config.yaml
vocab_size: 7229
norm: "rmsnorm"
positions: "rope"
tie_embeddings: false
lr: 0.00355
lr_head: 0.00981
grad_clip: 1.0
decay_shape: "linear"
dataset: "wikipedia_en"
Each number is 128 + 24 x the weight over its row's rms, rounded and kept within 0 to 255. Layers, rows and columns count from 0. Numbers have three digits each. The size before them is the row's rms in percent of the matrix's.

# layer 12 MLP gate, 192x64, rms 0.219, rows 152-191, columns 0-63
085:107153115153132122143128117146132133153184100107100093132102167147126103088119158120105134109128160111099122138137141140133155118180090132140093136113128117145144146123121135103107112205180121
107:133123137078104086146147143147143124110082093128164160156119126124176134166095090125099161118128116109106176086141143135114144113112162153120141102114123133074164110131115112117141131130147122
089:107139110123127140164128133146177173119136134129119115123129098129130102143095151152140127126117176137088156177160142125100085097100174163156141135100127096146097130129172124092156128122150115
080:132122152087090128139099163128103104140159144098105165150165138112098122143177133129152131116130130086103148118124115090129129108112128101082154095153092120122148099116129073115146174115142127
088:149149125099132071143118103181129157131138132119137137097121167109090128134148132123130107111142125137145078094106088155133142149108125125078124133134102124082134134125147152125103082121155185
097:110165094150162097133166161130119130119116115119151137123179145116122115112128124144162131135153110153099101089094155114121084110153090106135114156126159153098141177075113137118119126155104113
098:157086114115127133142159153142166144150111138143118148111112091184166161140111146159157116121113130173120113119111131071134163139109149158169113126111110133127114146103154100133124102124082159
132:155084114099111138147129114144115144133140107139090196125108141122137077098123129120099139114124132149148128141102107131126173119116079150123101123157115134140161172128126066155123127170108115
128:100120096144109097136160100173168147130142152108088169148139114150176102132140114099088119149167123142139139118082159083126162121156109154128099142119122146133143124147124113135077126142135115
088:151111111111088156126171114151159140144093109109104156157155133095114126106148165100102122132114150149150123093121121140140116116167145149109108160175123077134159165145119100116127127155131079
089:136104116118119182161138132167134133116104132113121105097166103200145158116160108147138124090125134061113119075094141118109146107091132111156154143122131115114129131125127140130138156128150114
094:114120111096117138157109120096109114147151134136133158119081153131135142133132124144099093128144175149126110125123090080069116107133164140110187138119157142135128180123116145184114135133140147
090:105132101126117125158132105121163123117097131183127184144106093117113050157108085088098099119117169126098119119113131135109156120124140140134149160098161122136138124115115136133127133146159146
097:127114109156117123160171130138119103158120114124106091113144105150102115140123153123097109131091153133106135135142176110121130106184106181187141152122141104113096146098153089117148124160118151
082:118091123116122149143154117160134153123140157126176142156147154157157155141100145116138137152117141122135122116098139131134176084198137145077121112125129123087143119094113152112125086165147107
109:146104113122116107133130183126128116119134137170089141097162125119093119103190109131124141102114151123119161163127135118163095107176094126152129137119115121188143143113124083117137137170110119
105:142105105149100121154113130140125159133101106096145150073138128116117116083117109125177141089116109159134131100157119144150167120124183137183095149119107123094159128131119136132163117154161120
089:058126109163088091121125137129153173132109144163137155137150109132160142145150144128109170099112081143102098130132111099140115133123141179136137113077100138134115114154123145114154100138131111
101:148080109139101114126113138133140160152128110064080156131138145149122148142129131122130131130114127128166133101102091090067116138107105139124115113156130153076157137112112103119122137166136079
103:139117113117075086139114127095120160137102159123113132130142136143119142140097101148154101109138091131113115140103178151105117117126122142127143114116169146069154174086115131136121185110092117
104:125128118153111134105183080153155125134137156155136119118124138182117120146148113109142143147083096175151136104091161094150104117098149137116164132097122133133126127119127183169102136124109105
085:128129121153155118105050162138096130108142154155137156118096146173133069131094095156154114129106136141123131147128142113140127160110136129132150167073138117139138140139107145157090127118129100
102:111113111126132162155136122132116136159158130119156110167109134139134126085170110179111128103122114165173115134092142099127132167120098152105117112101114175133142079089086134146091122135118135
102:105099082102096145152142106106071099122115142136119146100099120123140109158152111149115140141149096107139095126104105133129135115125134108089107122110109144153186114104182089151148121164107120
118:150115113100130101145118142115104132147134178115129138153119104088145105082130120151115115088147096170165104072098115132158130137135136107112158122105131140150127138104079112126069141131158153
115:155128109119099110152129084142159145130133181101087134106124112100147114097130154141142104083105146116111156121168155130138148120143158156109167089132138127096113093094114105160129131149084149
092:117104135126106101122132126107126114136144069114160142130167122162127134128146108119179100094100141136081151113119123164151108131124116133158161115082125083138106142107133092078160157114133155
096:104092079121106148119133125111167119143119181113129125130115079103140120123140154100122119095118145097139122133145114114110103136180118126121158159097129140102104175146137155103141108134130057
116:133112141119128111144155167121126142144135107081035120154113130131089130157154142117124146114117159118137154133122122129087114129179083149147147149137136139124087123094145129125154140178129120
108:094136127175072118114127172106113119108092135119103120107113134137096101193119124124109124116127114115115128137101145166123139125141134147176145186091138106085126147103139096121115103147115107
077:082124106142140164124120135108093154125114124082146114151133117114173117113125121125129084085117148155118151099145133139108160139130087106160146169135128141144184122116099137153168088114150162
099:158124104144144146143123125117136116106124141178117121155180137153146103103150138108114156144153096168191101119104129096121119124120128135094135134155090130132151136097137081139080181121129138
083:145125118153159100125160109055110101108120148124142142135142136135085159135102108129131085112095147153110137159135104139126149142157110134161107161150085168145158107109132123132120151111183119
089:191094138097093108141110116159102093140117127122107137132117128169132101079162118078154135094102121161184094112129133141119104129113152140098111132105140145143116118135177132131119135139106115
107:131147137115131115146124155117097163138150173155136172129110113112106156158142116167100146109146123103152122087077146112115097136133096122098140101085131165097152132083096099139140093140112122
096:147099130111134135122122138102161104082155147162059143106125130139143119116111108147138162137055118110118138110138130122100094107114118117133130144174080136104093115136103129113135083118100139
103:135094119127130136144152170145158181153132130094062122141078139123102145089115141121115138096151133119116139150088141092113121114197142123127104143117133111114131136122147087120146106157146110
097:120135084150105083130108150131109118099089153111154136163125167119143137139131096121165163124156122109138149117199166119114106149131117157125064129113132121138159162126125130123112112162126104
122:074112107098091135122114150136100134087144101121104124129111121134159145120123111126104112118150119101160154134116151105114123121172138115139063115130139143120188137099113094141130142196149124
089:144113127090083088164138157143114082131140090177127154112103130125142150161114134132133138134094116144154178164101125125143118140074137129108145123157128163143123162092106134129156117120156153
# layer 12 MLP up, 192x64, rms 0.232, rows 152-191, columns 0-63
114:095123100128123142113113153128092112150119142141117129132143094188132124113140106108158117100119134127107134105161134124178133146117118113141050107144165144131097116155096155130131082091166150
101:128137155115141098117078122167115150100100117132125096092123151128097124162116125138100099113125145072087152137138150151160129109112108157146174167097140108108129106171119148149142112135104097
081:142123107139089138140097123139168101114145152068116155090142138161146169164133109082129101167148104096140149120115107152147102118115104113124131101104151173140116121086117144109161147130136109
100:079092127084144106132143144148116134160141154151079134135148154137119134148127125133118153156117123131129137085098133108142170101138092139084106113111091108073118138100103085149136149163139126
092:187155163162181135157095156121152094155160176109127122148112151126150126138087116107147109137143123111105138116155133100086134156119109153139118137156116142116153110131143158144111087099118111
115:111144170089170120151105115123076140111146160171118120142157166094150161150133137129138135112164087127103071141095146106116093133146135127121155099154100139142146152114105116107109135131101123
090:087121123143172128147119120160166138134148065145137174152122087109103145127166113107132117103140139151113140130160200145139159109150156139132143136098095119145145113093141124129096110121115132
121:143144117131132092143152138102162137136092125129097123135125162111146082084140106144136172098105161127109116148167149154136105135111147163132150097140081127128105154151103130128122145124204123
104:146126126111152114123125111159185116115115135115135149118135101142141090143149073126150106124175163142114125154123120139077163153135107107117072161100140168157139135149142125109117096161111100
146:135121131066121143070131115138069113138158109138137138158187113120101156132115112143129111130121095157144147141141132123107151132147119139067132184123087123146112127114130126121103120139169130
099:144131125092108145139097143150118074158138107135118121133157122139108095127134131099128173129179151110075115112118126173153155154138130115134113086158104122091108141074084124102123116146120136
104:109109141089110087164107126137100112164141127112151135138138106107129126165151126160088102121138177136104115112128139126102177121143144095127103163153197154144161152112123121161139129159138141
108:174159119131084119140078109144107126152114099130139105126146093140149118080197162151117135110143118144122135143115084119126135183125113089106167117139121142133160139106123142098103132117143146
111:148148180127144099097135101115183110110149119107124128119115108126144126114094185147115105110120156091121142123139135148140123138137126100133105129120084115095137157147129116037136118105146143
135:156110140142094173100146170090119111118120119149118146121166100080161117118139139116134084100085161146120159108093138146138127125087172159117126124131096114139148113154143121160163140125097135
087:120143130183141150057125127145138131146124140143129106087131091145082189155160126110151089148132129106111129118143137105155118141159127148157106107110143106164103080112138139114144144117129145
100:138133089115063143120124169123156081171137148107100151148140107165081153119168131104138171123140101126165151138108131116120096094119126095145111130130098123149109119105147132142091112111132130
087:151114142117095138140089077121136145130134153089104115148137124135133123099134136112126150101101103118135118048125136104133110100087100152116180152139161121093116108122118120144103086134135084
117:120103096126143127098132154161117162141107132160158117151135144153096157094159100170120096108145080141112122139138077098090127136133108123094120136101108157096127144097138141081092115129124104
090:072116157151118123156113131095110169164146137129159143101110161090145158114091107122165153114090140107164160131157159138109146145145138092139108122100142126123103106090126088149125130123095132
081:136094091123129160158150073160149142126126131134128141175152140098146139108147120099143154191107109160114122107159150117105123199103129105105134091112150125137124145111117121137128122108094138
081:095107141126137157138130122169140080155084171106187124162114077106099150097144108164154151130148142134119123118113095117145131129130115088105144094138129099138133114137173141111119128141098108
095:115102142150131171149161134121190132131130141098124085128143136102131105096110138185106172131091144118140129143101104101105138138113113125162136130157140094112078120167127102129144084122111139
095:111119071145118145091097094159162110114149139174142131105156125149093127107166140089088130128133113115117149146121154147193162105115165117153145119110137105117149145132105130104109140155133140
103:135089134137164105140151141104073100099144119133149125149126086088150111141132151118112111129078129129090151126136114125076114119120118141156137179157117129145144146079122118131110188129130157
102:130172127071127103116108121140161118156140158144093135108174147167104123110145144067127125130147103155147117121136153135138145126133107144144115154134119145149141182170114101093147103091107145
089:123074124152140164103099136152153152180169161144115114101142136148114142125140120139110140143153135150151142146115152159109128119133079121151124120132097122146124135132204090106101100108143160
092:099127153105119167147153139133125117103151098136126138117099115124090164127103155143078114119149156121139101186120127101060134150171105140130114131104135106152083155168110114116142114121119134
100:140175120100131116149129115134158142118124148156157176126124104054155131059136108131145146124135104129116104152065125113138147118170148107114110107117110157129167130114113118139110132142111129
077:135141153095147153168125142117137128109126131145140133112165143090158102127075164083136143130126133121130140062134126152126108131124156087095185116113109086095133168126164115132133131110146121
080:144147156121153121128144146115119127074088146131163142147131087112109173150127137137151144122126092145090115174180116145134137157088141090142159115161131146127145096139151151101153105087137121
092:141107116106116148121127109140138140145130104145143106152077189107172131138103123155121169117096099140140157146134111106111180156121130121151118112123166182120108074163132112138121100117132151
083:107096148159120141111139133108102125110123115119109094112147111156091154150151126125146100160122135117127114125116142127139146158140110139164062147115144136164090093146135167115100155145088197
092:129135166155138112123119134084108169118133133117071152099093124151090122130117107164109120167104135142128086117134126201137130112172123110129106126136100156114132121112133142189115121133107114
098:160116116127100099198142145109136156110093157110093119159152141117132138118125102126138147134153120176167144136120163107135098149145118116112125123135158155110134140116152112071083102092101130
093:113165129154151155121159110115161088139118160145167108109113118121073077105120138132104131112124158098110155116151151133138148135106103087103122061099082113109113131112137117112137114131115118
101:137131105129149103113154154116110143118137118147113157132119126069142150120151109088140185137157128069124167111130157115124110141130150132066109099103138116138132140126077169120143127113098160
091:114153111157174087123106112075123177132122105130115148151155145120102121118088105136130129172132078124138106131133126114103125189144142153119102147120116166119146120142106140165102156146150158
105:126130152124095150130205124117124106143116155139140158112077156109130143118123101149166159111129065116150121116116156142110133149119148089097128103118148105074145099105154132136146122135125151
084:105132164154116113105092085161137119123138141155182106106122069110111112127145147128144144119136121146131154132118165116138150092118144114165139111091098105127098134129144119110136155066164164
# layer 12 MLP down (transposed), 192x64, rms 0.229, rows 152-191, columns 0-63
115:113095146163118111103149122121100139170113122139110127122142102112124062100136097142144128129136130090126105195109144109128107075140144124144135148106107128132135124136147102157140118204118148
097:096135131148146086120119143119120138112144151117135134110090157108138128110084141120104120084108100131157101082136126125131159123091144145138151127136107126134113138093151176150128152045138087
081:114144128134150135095126123117151165126136131148136104146159091111107101090144125159125142095116123116091090164125124105153150093153121135111140188123077087121137136180134148148146093109121090
100:132094149129113137195125164133104134152123125092123163129184155124171121158117103150109128162163144117089145153090146083135106145153126116117124134130091120167130101135128126127112149110122167
089:171119131121122131148142120080128124153079129126131132169150135170101121125106110131158133145172170152133142144098129104132137105134147139124137130119169144123132092137130079122088171063096124
109:116128184085155124137090152123095121125138152140132135145127151128115128138144096104106130153133163131087089166135112098099085153071138139143146121170087106124102146125116119129152165099115120
091:146127121142136168117158126107124108117132097092108118165129135090127143098084106160155158209121148138121133141182141105112171124118136104082112143112112123120171101123127107125124150122133134
111:104141138155125115132129142162135127146144129110147084143106131138136142137134132158107101147160115124134090001129141097133135142165137127116125114085133120132092128112140124112110136142114136
104:105107141118145129126142116132105112127098105140127116095126143130172142142130097106166127121164103134150093230147146189097144118111108119132119114101134124135147118120126101106162147137112106
146:118167135107123124110139134151090106137122125135143165159212126141148124108113120113139096117159076114105104168109146127108129124093119131094157167104094110104139127104141129153117103150162145
099:111151152124163145121124130108098165093094085115132111113147139138177135097144095133118123118090120087131150193096164109133123159144167118132130168137135131166117105138110117097113115102156113
099:138129087138164153108091150100162110176145116149096130116148155140105135087087144170129121155134130119134131143105160138130080128136087171103137107121094101121132151132167141112154132102105153
105:132128133085138145123152136112128114114111123127108173161136194130098098107090107113138138131142139100110142089134156175116123118123137141118110136191132086132155123114106165159084122133161104
109:095121147127103123131093113125137146098122126097061119142122148092097130147110125096109136081134144060142142103160150134103145139121114107107128140108150085106146099134089101108125121174119125
128:144081106161115169085161102120122129110133131129120113114150119103133104123130143119149097137124136136100166151077164142125107099166175159097134135120091133139120096158137159135135145168098166
096:130159122145162135146119106157132135145156159143110110123112118109137131101126112118111139139120077134131122255124108156120116125132107133115122162147141146146129124120131129124112118103149103
101:111137141167154100134120118123091125152109129169147130127123152080146134116134133130111105149126173115069156093114143159096127136178134141108140149171118132133139114135159144113102097176079120
093:093165134165101094116117090164142153148100126160161132139125117116121140175129173154116140122128129150119111126157084098152122136189115140114152125121103154106112107131140156146103095179124129
118:110162141138179087109191132136084121130098098152130088149141109153126129118109105148155112109158100120101143147187131092142148107093145108109139135102098098119124131129135120122144119150164127
092:133129118146144148141141148104143120153167124113091172132170110142115093125130165126141103122133156168098172196135097093105144132119120144108128162137127127106123117134137167154138111079141170
082:140138110140087108097107181127122122137076098144141127157136136142105105130133090126122129124150130072109133137128127124106150091174124087106096111126083103125094079145099108120109116114132163
080:145129072100133140085092157108133120117129106115114119117149128131120083115105148126155107125115113119154178097115151197122138154121103153117117156136128159125128137093131147128108095139188156
094:090090149137163102145137138117134120119110175173120142139128128149164165125144132133118128128112173151132101172117132137151108136077137136116137116089115124106077123180146133105180129104108107
096:120148146129106140103133136145159127133123127141116105107154136128138102166139143120140160100138107176155157183113092148123141148110117156109134190177112104134160176094100117116102159104133108
099:074156125134081170119110143159149132171082148099146140125137102106109100094081124134134106122166156154126129144106167129143110112128137137141158100187133119121105127127127116161124147120106156
098:149123165153134128109078104141139188170114127114123093156158164092121139107099102133102111128143173120117146098135130107136124127098136149117108138162169125123106092090133133142090129153105159
090:116188123132079141122142132101086145103091153145117121130081117112105108120125120128143132126117117126170145099134092152125138141152193135138107077146090137105155132149112117133123085155153130
101:116125152088114130149118166107108137101149127130092143121154170121150135133138109139141145129163116160117126210114122105154137132081132112147119116135106137128129119132126078083102155077135167
096:102124153107085142121096117130139154136158117147157159106113157088186125095174105137155153130081111132098114054097137145127122137127129112128132134106129147136174146103122143122130108124121103
088:131137132140116116101148126132112129099093106111117121121100125143133114116122147140138140108093098131111134012102131154141158175086145118111093139134137128132126087127088138129098105128137122
088:148140156136120128179167150150115090120100136133150137134101130190138172154161150163135105111133117126126099177151128142162114150115146121148119095158112134119097154158133154154110161107152106
093:166094190116123126098116123105133123148180172087127127126133113109125122120142128144115138140097148100132129081102144112128133123135117127111111113118128126105105124145153209119089128128095079
088:135144098133144136127143106149175168160165118125121125144095142098116102105128132142119143133145140153155135219154110095126135119082098140130172102125130117099097159152123125136127103099139128
095:126092143142137097110147101109099131129147150096086163114142138134098095075137133143178138103120134108140106112117128162129153155139133135099122088153127149090167145113173117160149144094128089
098:156101144126125114152156133118155126119090085132180072151161084143131150112130142142140145114132086112141140157114148127151105136122128147100116128152127151194154108123145090155096136128165137
090:167120109139111105186123162153107114139105120132135106162139122109116139059116119146156147121177114112120163153141116094133125120085134111149156115133095126116129114116101087140092141136182128
099:168133135106133129134131143167123160146127113115104143105083152118129129068120113104127115126145140129090144144059136143119124091172110121140114152155147113109171103096114114151141131075164119
089:164135139145175148119158126162116140138137108130173146133177097099126136134103112117153085133075123149086199156098131121093104130111153135115150124142137121139104095154145113131143117138145120
103:134114072115101136120097102166145109108113090155111142096155146143130144117076165094114128142123125101145147140131139151086136165110146116142140142151129132140066137095115119165169157122128151
092:128118158105126133129119135087151128155121126145129101181145129133136115089137115125137148130145125119128126228122126126147118164109119106113139129168134091132179116133127141142113112070086112